{"n_layer": 9, "d_model": 384, "n_head": 6, "n_kv_head": 6, "head_dim": 64, "d_mlp": 1344, "vocab_size": 4588, "activation": "tanh_gelu", "norm": "layernorm", "norm_place": "pre", "norm_eps": 1e-05, "positions": "learned", "qk_norm": false, "attn_scale": 0.125, "bias": "all", "tie_embeddings": false, "parallel_block": false, "init": "normal", "init_std_qkv": 0.0208, "init_std_o": 0.00491, "init_std_up": 0.0208, "init_std_down": 0.00263, "optimizer": "muon_variant", "lr": 0.00184, "lr_mult_o": 0.9, "lr_mult_down": 0.7, "beta1": 0.93, "lr_head": 0.00549, "grad_clip": 0.5, "warmup_steps": 200, "schedule": "cos", "final_lr_fraction": 0.0, "batch_tokens": 65536, "seq_len": 256, "doc_mask": true, "train_tokens": 323000000, "steps": 4929, "dataset": "wikipedia_en"}
Each number is 500 + 40 x the weight over the matrix's rms, rounded and kept within 0 to 999. Layers, rows and columns count from 0. Numbers have three digits each.

# o: layer 6 attention output (transposed), 384x384, rms 0.0564, rows 190-191, columns 256-383
# v: layer 6 attention value, 384x384, rms 0.0697, rows 191, columns 256-383
# q: layer 6 attention query, 384x384, rms 0.0555, rows 192-214, columns 256-383
# k: layer 6 attention key, 384x384, rms 0.0549, rows 192-214, columns 256-383
o190:520566460531457505484477404530430504446496451522446532486472552494515429500516495543424511499507486508485538529513574486536492515527543544462544513446463474471488558534453454481543492497523524565559482377517449509537447491508478479476471502519457436547533534500567518413507429500484501500464476489473504514483556414484508508501466501456538515479482471430554472552461489506414567495523
v191:499538473438501425505510513491503472550449548497547542547515470476526470524477513480409536506419513488522516502450507458480485488512531511497530592447435490513463537509504554476478477439443567510474477456481473474492456540511482501492500475482551484513492474433463488540471520550469530458629474578460488530490477448475506475536507544514457495487412494534475456503516496437488419498508
o191:494510442559492462461484537468516531571566443532489463515512507468458548562497527486504476503466510507445487455426463491511530488508498492492510495523549514537516496482546518461512446490463485437509492486513603519434511489457512502480548538512552515512464532551624473495499498490493505544503514490569448495543483535503522487473507532498543469465469537516417454482519464511497500395448
q192:528516507533482448489477613477586412554445519491472482507494455483528444499505496515465518443527495534525501573437444471492531503488484522543530473516507436524490523491509527449513578480485567572436542478516453524428532508561498439411491500489476571512543467495499480578492482510514497527461515561510490537502537538555429533453547488488523457506454482528471485526497531585499482502411
k192:535572489445529532510479539497509463564524532430483500623544531534484537499527472544564521550443516464511498543557472475491514476498516534502467466519488472507449480478494492524507548483509423494528494501455568474506515466504446490479501444499485505519403475567478562448547465542516499479474474448545465455520506473509525574535443441552528542513532490577470559435559481413445497513486
q193:570616546499459520557425506519510529589497519529551489560447595514492523547483507520522524613513542497443463504473416511545481485530423555501556518451478517509501560516463499517453584515461492476485589547542502499507557519453518478461525445491489453552518481488578528457528415493520442468508494611436510474537537493493489506549552540485523478529498475536423539428506455470511515493474
k193:511516581509481492592516549530521452439532491533498460484524495492517533530470541469525510474538516506490520562539443465514493502399489511519483456415484472519451508506477430599507557525536503507554542592505423481564501505521500460540518470513499465506384470524438486457529548456547513510495445443490489523519512500555447538438503507491525497485506468526526524522459549525459563493399
q194:528508411443449462547501513469442498521540570535527482488495492435596553495498456411491461469575496585457513449437488532513508482492495556520462490460529486443523530464504518511524432511518522530538513519521479568536532436457483544454552527506535519509542494542509484496528461479445482507481482445532517489543534459497522515460476512473465464577567509544523488492458500482476472505462
k194:518548527568493511543519492530410534558484488466515531498494528468488493477451489516486460461498514476448558522482466533537494612472426512491473554472470492468462475506468511552475514484495469460426543488535450477533505536537506480485441492484527546485530448580434497489526506522524490516513527497460505510491490440437519471493551509442508471488464495497535508478560514594532473535497
q195:475553474471505483501482456521497517487531553498485536501481517492486477488504531430512550483489477464606529517556438483472427539527426497505539490569459499454425550468515516471558485467431506522493458463447527438501525422444477531462555567591494417538443439470495545490541529524497484499489511493516518505520555523425432513473550587495470512549551474480448484484465569536438542519563
k195:479485480492472546477478560502522484534471494489524469476485466545472553555474505478549541570502493430528514464434473437518552468479452483511486605451519500558521521499518502466450549596501550514414544567467456490440525496533460546446458542464485466529471446560427540545514485476477570515515530526513521481487508498446468481460485525464459496505571470519548521531461482580537483537504
q196:504517553455541416518489490547494508417529487527495550511467535481472560422448541499557422490540470515532512510508485531483520494530484519516502499546498500484525467432512507555511516460498435569492508484499546527518480423477529544455501522495477553559530497568515471477483503530544412602460501497508528467488551520443461455503487517478459487501541464508511571540540470521484493454542
k196:557559484492468500581533548464447516479486495475477526491506442468507528536417529465484441501501443554424466499558502556516509502534501442527524513408466470483521502565471453503535546464499467577540453460476456489575528504508485553511545503508448498519502543454473448520515557519517532513541514498498478489526471516515441451474437530514458504534554489488536533441564554465515415525505
q197:486540529451564425582524449518505465539550520508603495461497509465438540480510583569458466474480509482452505478490544477581510476492488517508469507546543433458506555499493453511550520476568554522527466504538460491516505518517527512568440512472454496516470545512553496462493526498501477482539574525433474546509517500546471440487516470495502497497449491511479521459419565490512473517485
k197:516550443437523512486523501479438551559475526497456479424527499466504529561451508479474512502450440548407448530509429500412483511501482460476489541547535613389493555495491469540517488520552461459533457509490535509478552586549514466480505463526529481505543507494576411546524541499538477469566534552498453446377459547442488505437437522508493501482461493490499501497511524524519474452522
q198:516567502484555550486533399491443496499495534521452517510446517541582561511448478439474469529489499539491505545476435463505428467480502457483461468531498406499450463459495478509567478549520500481550490510474507476497496505512513467486483506498508542547476459504491472477425517524502471548599507496530501512515515535521476468494528473490496552504485429490436573514542478478470486466478
k198:509553511459476436473529530521481469515539498472503516506537505573487523454470530488536438510521469528494431445499484549501438451447483461524467469530517542513502462520462503500456482502498457520533429528521514495485467442460533512466517519456524566563492524495543536445488430555524466474569456528487512449510535480561533457499568447487505484547505504466504515506546519401486525412542
q199:514431455521513492476511531486482532473468555495484509558463455500453537496492480474557452534488445552467536475557439441458490520524501485539462433534528512531539477534505454465498555504508483521526472516442470525473538525459505498520453522502438579534525533439525482429524538488497559458550547467506475577430473504513533532451507520519519516471529446487519575528491562532492512448531
k199:470537524498555517532504549498441470479473531498536510444453513437503470552511507488507454518432470529487512470530523552486461492468517529482452493473479553527473582569557425479503418511526567526489481434495483498521462512525518528468483470488429518512518492550465522464462483535469491468555465473461561454519493473533549549542481459532481476530429523523463532504490528533510483459479
q200:553506522578466493562449501547428516475551533449511456538484554448534451522500497562462525553436480484452494415529550435519540510550436541447516466531485503500508486453494464505473512515506555496498482494483532467502445486549463481495482486460529471445491512478490495503448531496519491494549463503443495471508519501499467462565431461497485465536568394517477494510466526451460491480495
k200:498514525458474573451489517533538510504459525515469457514509499491497564506500491533448502507498535533536511510518490519513607540480504482495534544415548519506480482533455462521419557497609511531518486448499481453515553489489514460471490490519483487461507452452509490487484474509432522545507518491442458553502487476491460505486512501529506507475495498530575532491464499504474473458462
q201:472485394466491548400541522523515514489544528470497501559509482516493481400498507538465499469504542552487426534476490507495532475457516502538487470447546536537476487426441494547539495437507463484531467495452550454511524508445512525521483500566552490459469493495516510526441477439470494542574517520443440511534470547515490511477547446439535499484537481542483477493493508470493497527451
k201:524525479512476495531529497531481514488485508463487529542491483515511492508463463479516498512458530523449540514461516473542534584479525515434503441554458493521515473533444488507490497491464497486517504486503457458526450474512466466486538523515450436491523524479507560549552521517501470471505498546552535550492501513537527504430509449536465508468508467495479490474501485479532489492493
q202:536494492521480525534516508476558505493546489518485493485449498503479429517485456480559454511484500501526533486518477522548492468488494447581478499432489453457488487451537508432489493543498485516535465522513510529523502517458516533417539486584464570494464559517555513508513574503525509434544479534559499554441533521570492459573565524482441427558459536466518498437470517530497487533513
k202:425523526511516544505485552483533527424478477513516555514543522490481557561482420466496537503498575523549504478491420527497541486534528483487512521491546508535476531458529489487522555517460565486484478492472509457500509491430520537512509516491542560540476497545495529498476479482506497485559527529500529435498515523491503477521501512457518510483538494546504508500482525510430540453490
q203:496522511505515524554482489533459470543471442505534465496505415575547486455491499520585524527513456566522407513509458463507506530510517476468486452524472481469518530540494574496541521477492484539514507458461530488497530533520499443501527486482507532455466579511504478535438467530503515529477499472446569557465515479490536604564502463456477526478528509468501528526502490503506481551458
k203:450434508437495534536499480510478438571488459492564537522505501495446532550530469467472473545473522506474578462557435528476515516460501486535502503543457500490528500496551515503486506488497458575549463542455457484484524546539528504572492551485461506451497515456464498501505463521510506555456440452437483510419479466463520567490508428444452461538467457508426471456522432511509514507577
q204:509444539555442554458509497516460524460510520524518436543411462556513434542532496467482439488492413464540528489544414529526542458474435552517436480484476517421532469524507474516457556495505447481503459496506484460526495502504506513494511557493460541522547524524603499461556479481504461532512549458490428498501519514501506468521486475530531502451494472540505503539525568532480569534507
k204:533469537537454475514484493502446491491475565570513494481506555523485479507490499507445491446458497507500498468537498469524499547535473486484455476497542565507521490569502539406522498460562489550512449464578523529524490488517557482545471536438493520474497475473501480537543425600448467457537545507454480481475482514533468572527533505482443408442468452497469422592473540469464534496469
q205:465542456458534535523508440546491497506431513500560533472531498506505481505534541603478522449467477513507528517463429513536557535500494476484490484509470524431492448573490522470457562515506403525550530508491535463513502459522518596430521558498509505516524457499519431524439444484517536492442538520561508493452534449479543501486467519446503500484480560459503490531469479436552472451557
k205:482480462490516467505496537508480574448502500528495507541482482448508388514566585446545591507535571535492482500529580505538432490442515489450502463492518522530493552481447499560481534426524494518497431487434542466494527473435484438462517507509433520508512485435533506512515521501547548472526531488485545452474437557488448546459530507486486512589510488455492468467437511465524587419498
q206:474476506528514496529504444459528491454493575494533490522531532530419551453486488422494415570529448470522502433549543487461551464509551501496445479466502435494493510468504499473493525504512524502462507549490449496511461531490440455492503517540538598486546509475553465537468527437517530466430481436496496452465484469504482549531550438479527484507533485534497545515507475502501491440512
k206:458542509498500472534512466545530553520494506520531540485517561493464538428470445561529540453547562482494438520481555519483547553506514526417470478474542494541478483541474467541495501427515513532544510458557504536440539499503473492465480479497493471518578499570538510463483498513417466517504487488459441487502529534567543445429514451507561475526515462493487510502500465504432579500466
q207:506467500546535508500446488559477531473449518534526453576492495429430490454565495483530506576546522437506467468440494473502516485550485515489518490505533507483483582448482476523491464502485549546437546484426501497429555455462488593471461489524589524531466498427531532475460464477481533527482495512514539410496494553451489502486510497538483531506496462521489504543529478529522489503539
k207:462503457514480544443501483529511550506490439526484523440512473530536483546518468546523525534496451412557561403531518553496542492504512552487484458498465522514453472476549499477445546466446462476452505429542495512508458512477481548529478501477548516572465453563435486518526461508467530498556486477547495502466485524510551520562474560454490518471481411504556462518528439529592492482491
q208:619544512499427478446499556509528495496427472529490508500542531472432484450500446483440524542532517489513483557520514482487534471520467524511494546520514486457471512477507476505569515466478499544510482491546561520534430464476504520455519465544497469476494499436565507519548442495560559521512476420458543484577487542519446499450544523436480476502540511501494550438467507481417430481471
k208:489586493452518498483511461499480480429485508490539512508480524504542477524506556504490509547471544478470489540516543576507538543524466500531509521505481480423436494460554521546464511523561472518471533545472490484439518458519539530483507498461496510499513428525583518436515488457526523495497502498520474498540476490498589522479490455491485482471476423515517494490543546511502444519476
q209:461533514531548456435515444494570494519488639515530448547542465468467543519492582469527464506482458456499466579550497482546555484479521526480483474519490542506483446495488568535517451487519583497567528496478502447451447442478453491508452503495507468481486507535492472410472466487503426488511515502512491501493493477507443479428464478526509452481493486537500542531506562461486533506510
k209:483516501453487521523508488532457509471473599488496512498548473524497607529510436517512433542499497504484508502447465503510420499495569527499541496604467522520393489516582439455499523471601486469503512481554514471477564494461465507437517517466488502490507463475527518485481534525536514543486450445451467527569486505509500477464542507508496526483445576515512540505450515554443522512507
q210:527558506459493536532560458472531537455560555426515451447450547483501533497480517567472518486458520485446484507509450496495514415530548494536515518481432495540512465511546457469490460453461510472508492481504476520514483561461466503524563564471473531518511478504528528514517489489489490514481585479506479579488546490479488562552596477523501512494458532541494506511469442522491491496544
k210:414433457518525531521514456446509499481487460467481447524425497443483547488521481513504504525509433505556501509545560552466525505479492469500521476508460506546463495543540534563505472605497492450488503502529557553515481555503474474491420497487528528562436511527578587514470475471474523491498598536458474457540526464538496444550445542489524469604554499465449481525514475504503506442555
q211:474499429535479460522529476584523529499440533478472527510462479588469523499512551498534539506526518512448572473481527490509483548469500486511487500498500537569533567506460498506470493472523424565417543436477480553563436512514513489451537506517437453518477465515528502588486445473539535474507546565495515522574494535523431560501450510543510466510474516462517510512465524462494527461470
k211:487524453479459525527477525491552461505485505456470487441461408474469494518520491450481498508519530493662463524540486498412507462528418555432482463561552456473473544512492499518440500595483545520460453545497515505498507506454502444524417543511570423421518487502553436502497458562528547469471512549486480517486544526510440522514419491444524493550517508514440467455524491463514493492468
q212:523482525444513500553491467572545562537479494406485493492492493490524416447546536551529453472506449525453526542496466500447486492545518462458526487457464477501498560512563494461484541457526480486520505502508472558508468479489538584480433567472531566440513495464561532468446542432474481518512536479499489523546556539456550466509522479538480489399535463513565498499481514474600460462556
k212:489524427490524526517531543542489464469444435507548474479479471490477509475523484490412451486482544492528438441517529520565468523440522456547481514403527511534473520465459489453468423499431532491492466487524607452521475505458566540512526498454516524487575424406518482511484529488468559527505418477468434441484554539473512514476490495533464523570551517484459507481587495501533519537585
q213:566548408523495475511406483504552507470500561501486507507476525497483472487501468538523459513499567520509474450428474556501483550490445484473541567556485441438486528505527462460513501519521506524531508489440443481531541610510518478506502476455419546490512468540471507491490459483426467446518502451551533508501494538478496515557487388546481492419422544476519531534474454488458541478513
k213:394474489491513513451493490502577516533481449483520506496516506462557497508538502473498559519543427528566455521546462487462548503447532376610461472492442560524461530471503545511555556493431537504511523529540559524465474507432520447477479534494523435507504469485504529525483461559553516515480464555462470488482448579458424583474516415504521418535472450462436469542513491458553490478546
q214:505500544466501523462491546497537532528553526435505510581491470506494585512520490469497485556476486476504557472483534511484411468457517538468488511522531453471501524448556500505528480486452470499465515532464493480564513404551532549482535502517492499471495559443451471549478545488511480514544509538500544590484484469525524509482498464431467534477469555518507533511508482511502552491527
k214:484464471515479559489547564444469538549520529477484447482470462527526506505488526479463495490522478475517495499571555514483448514504542443534513498542479439530485481427449549475493508566495533528551517458486453476494493492475509463512477494498507464555497515472526462516468496530500481436537550487543515473520491516482526513512504500467565499535488469465482534561445512490496516561520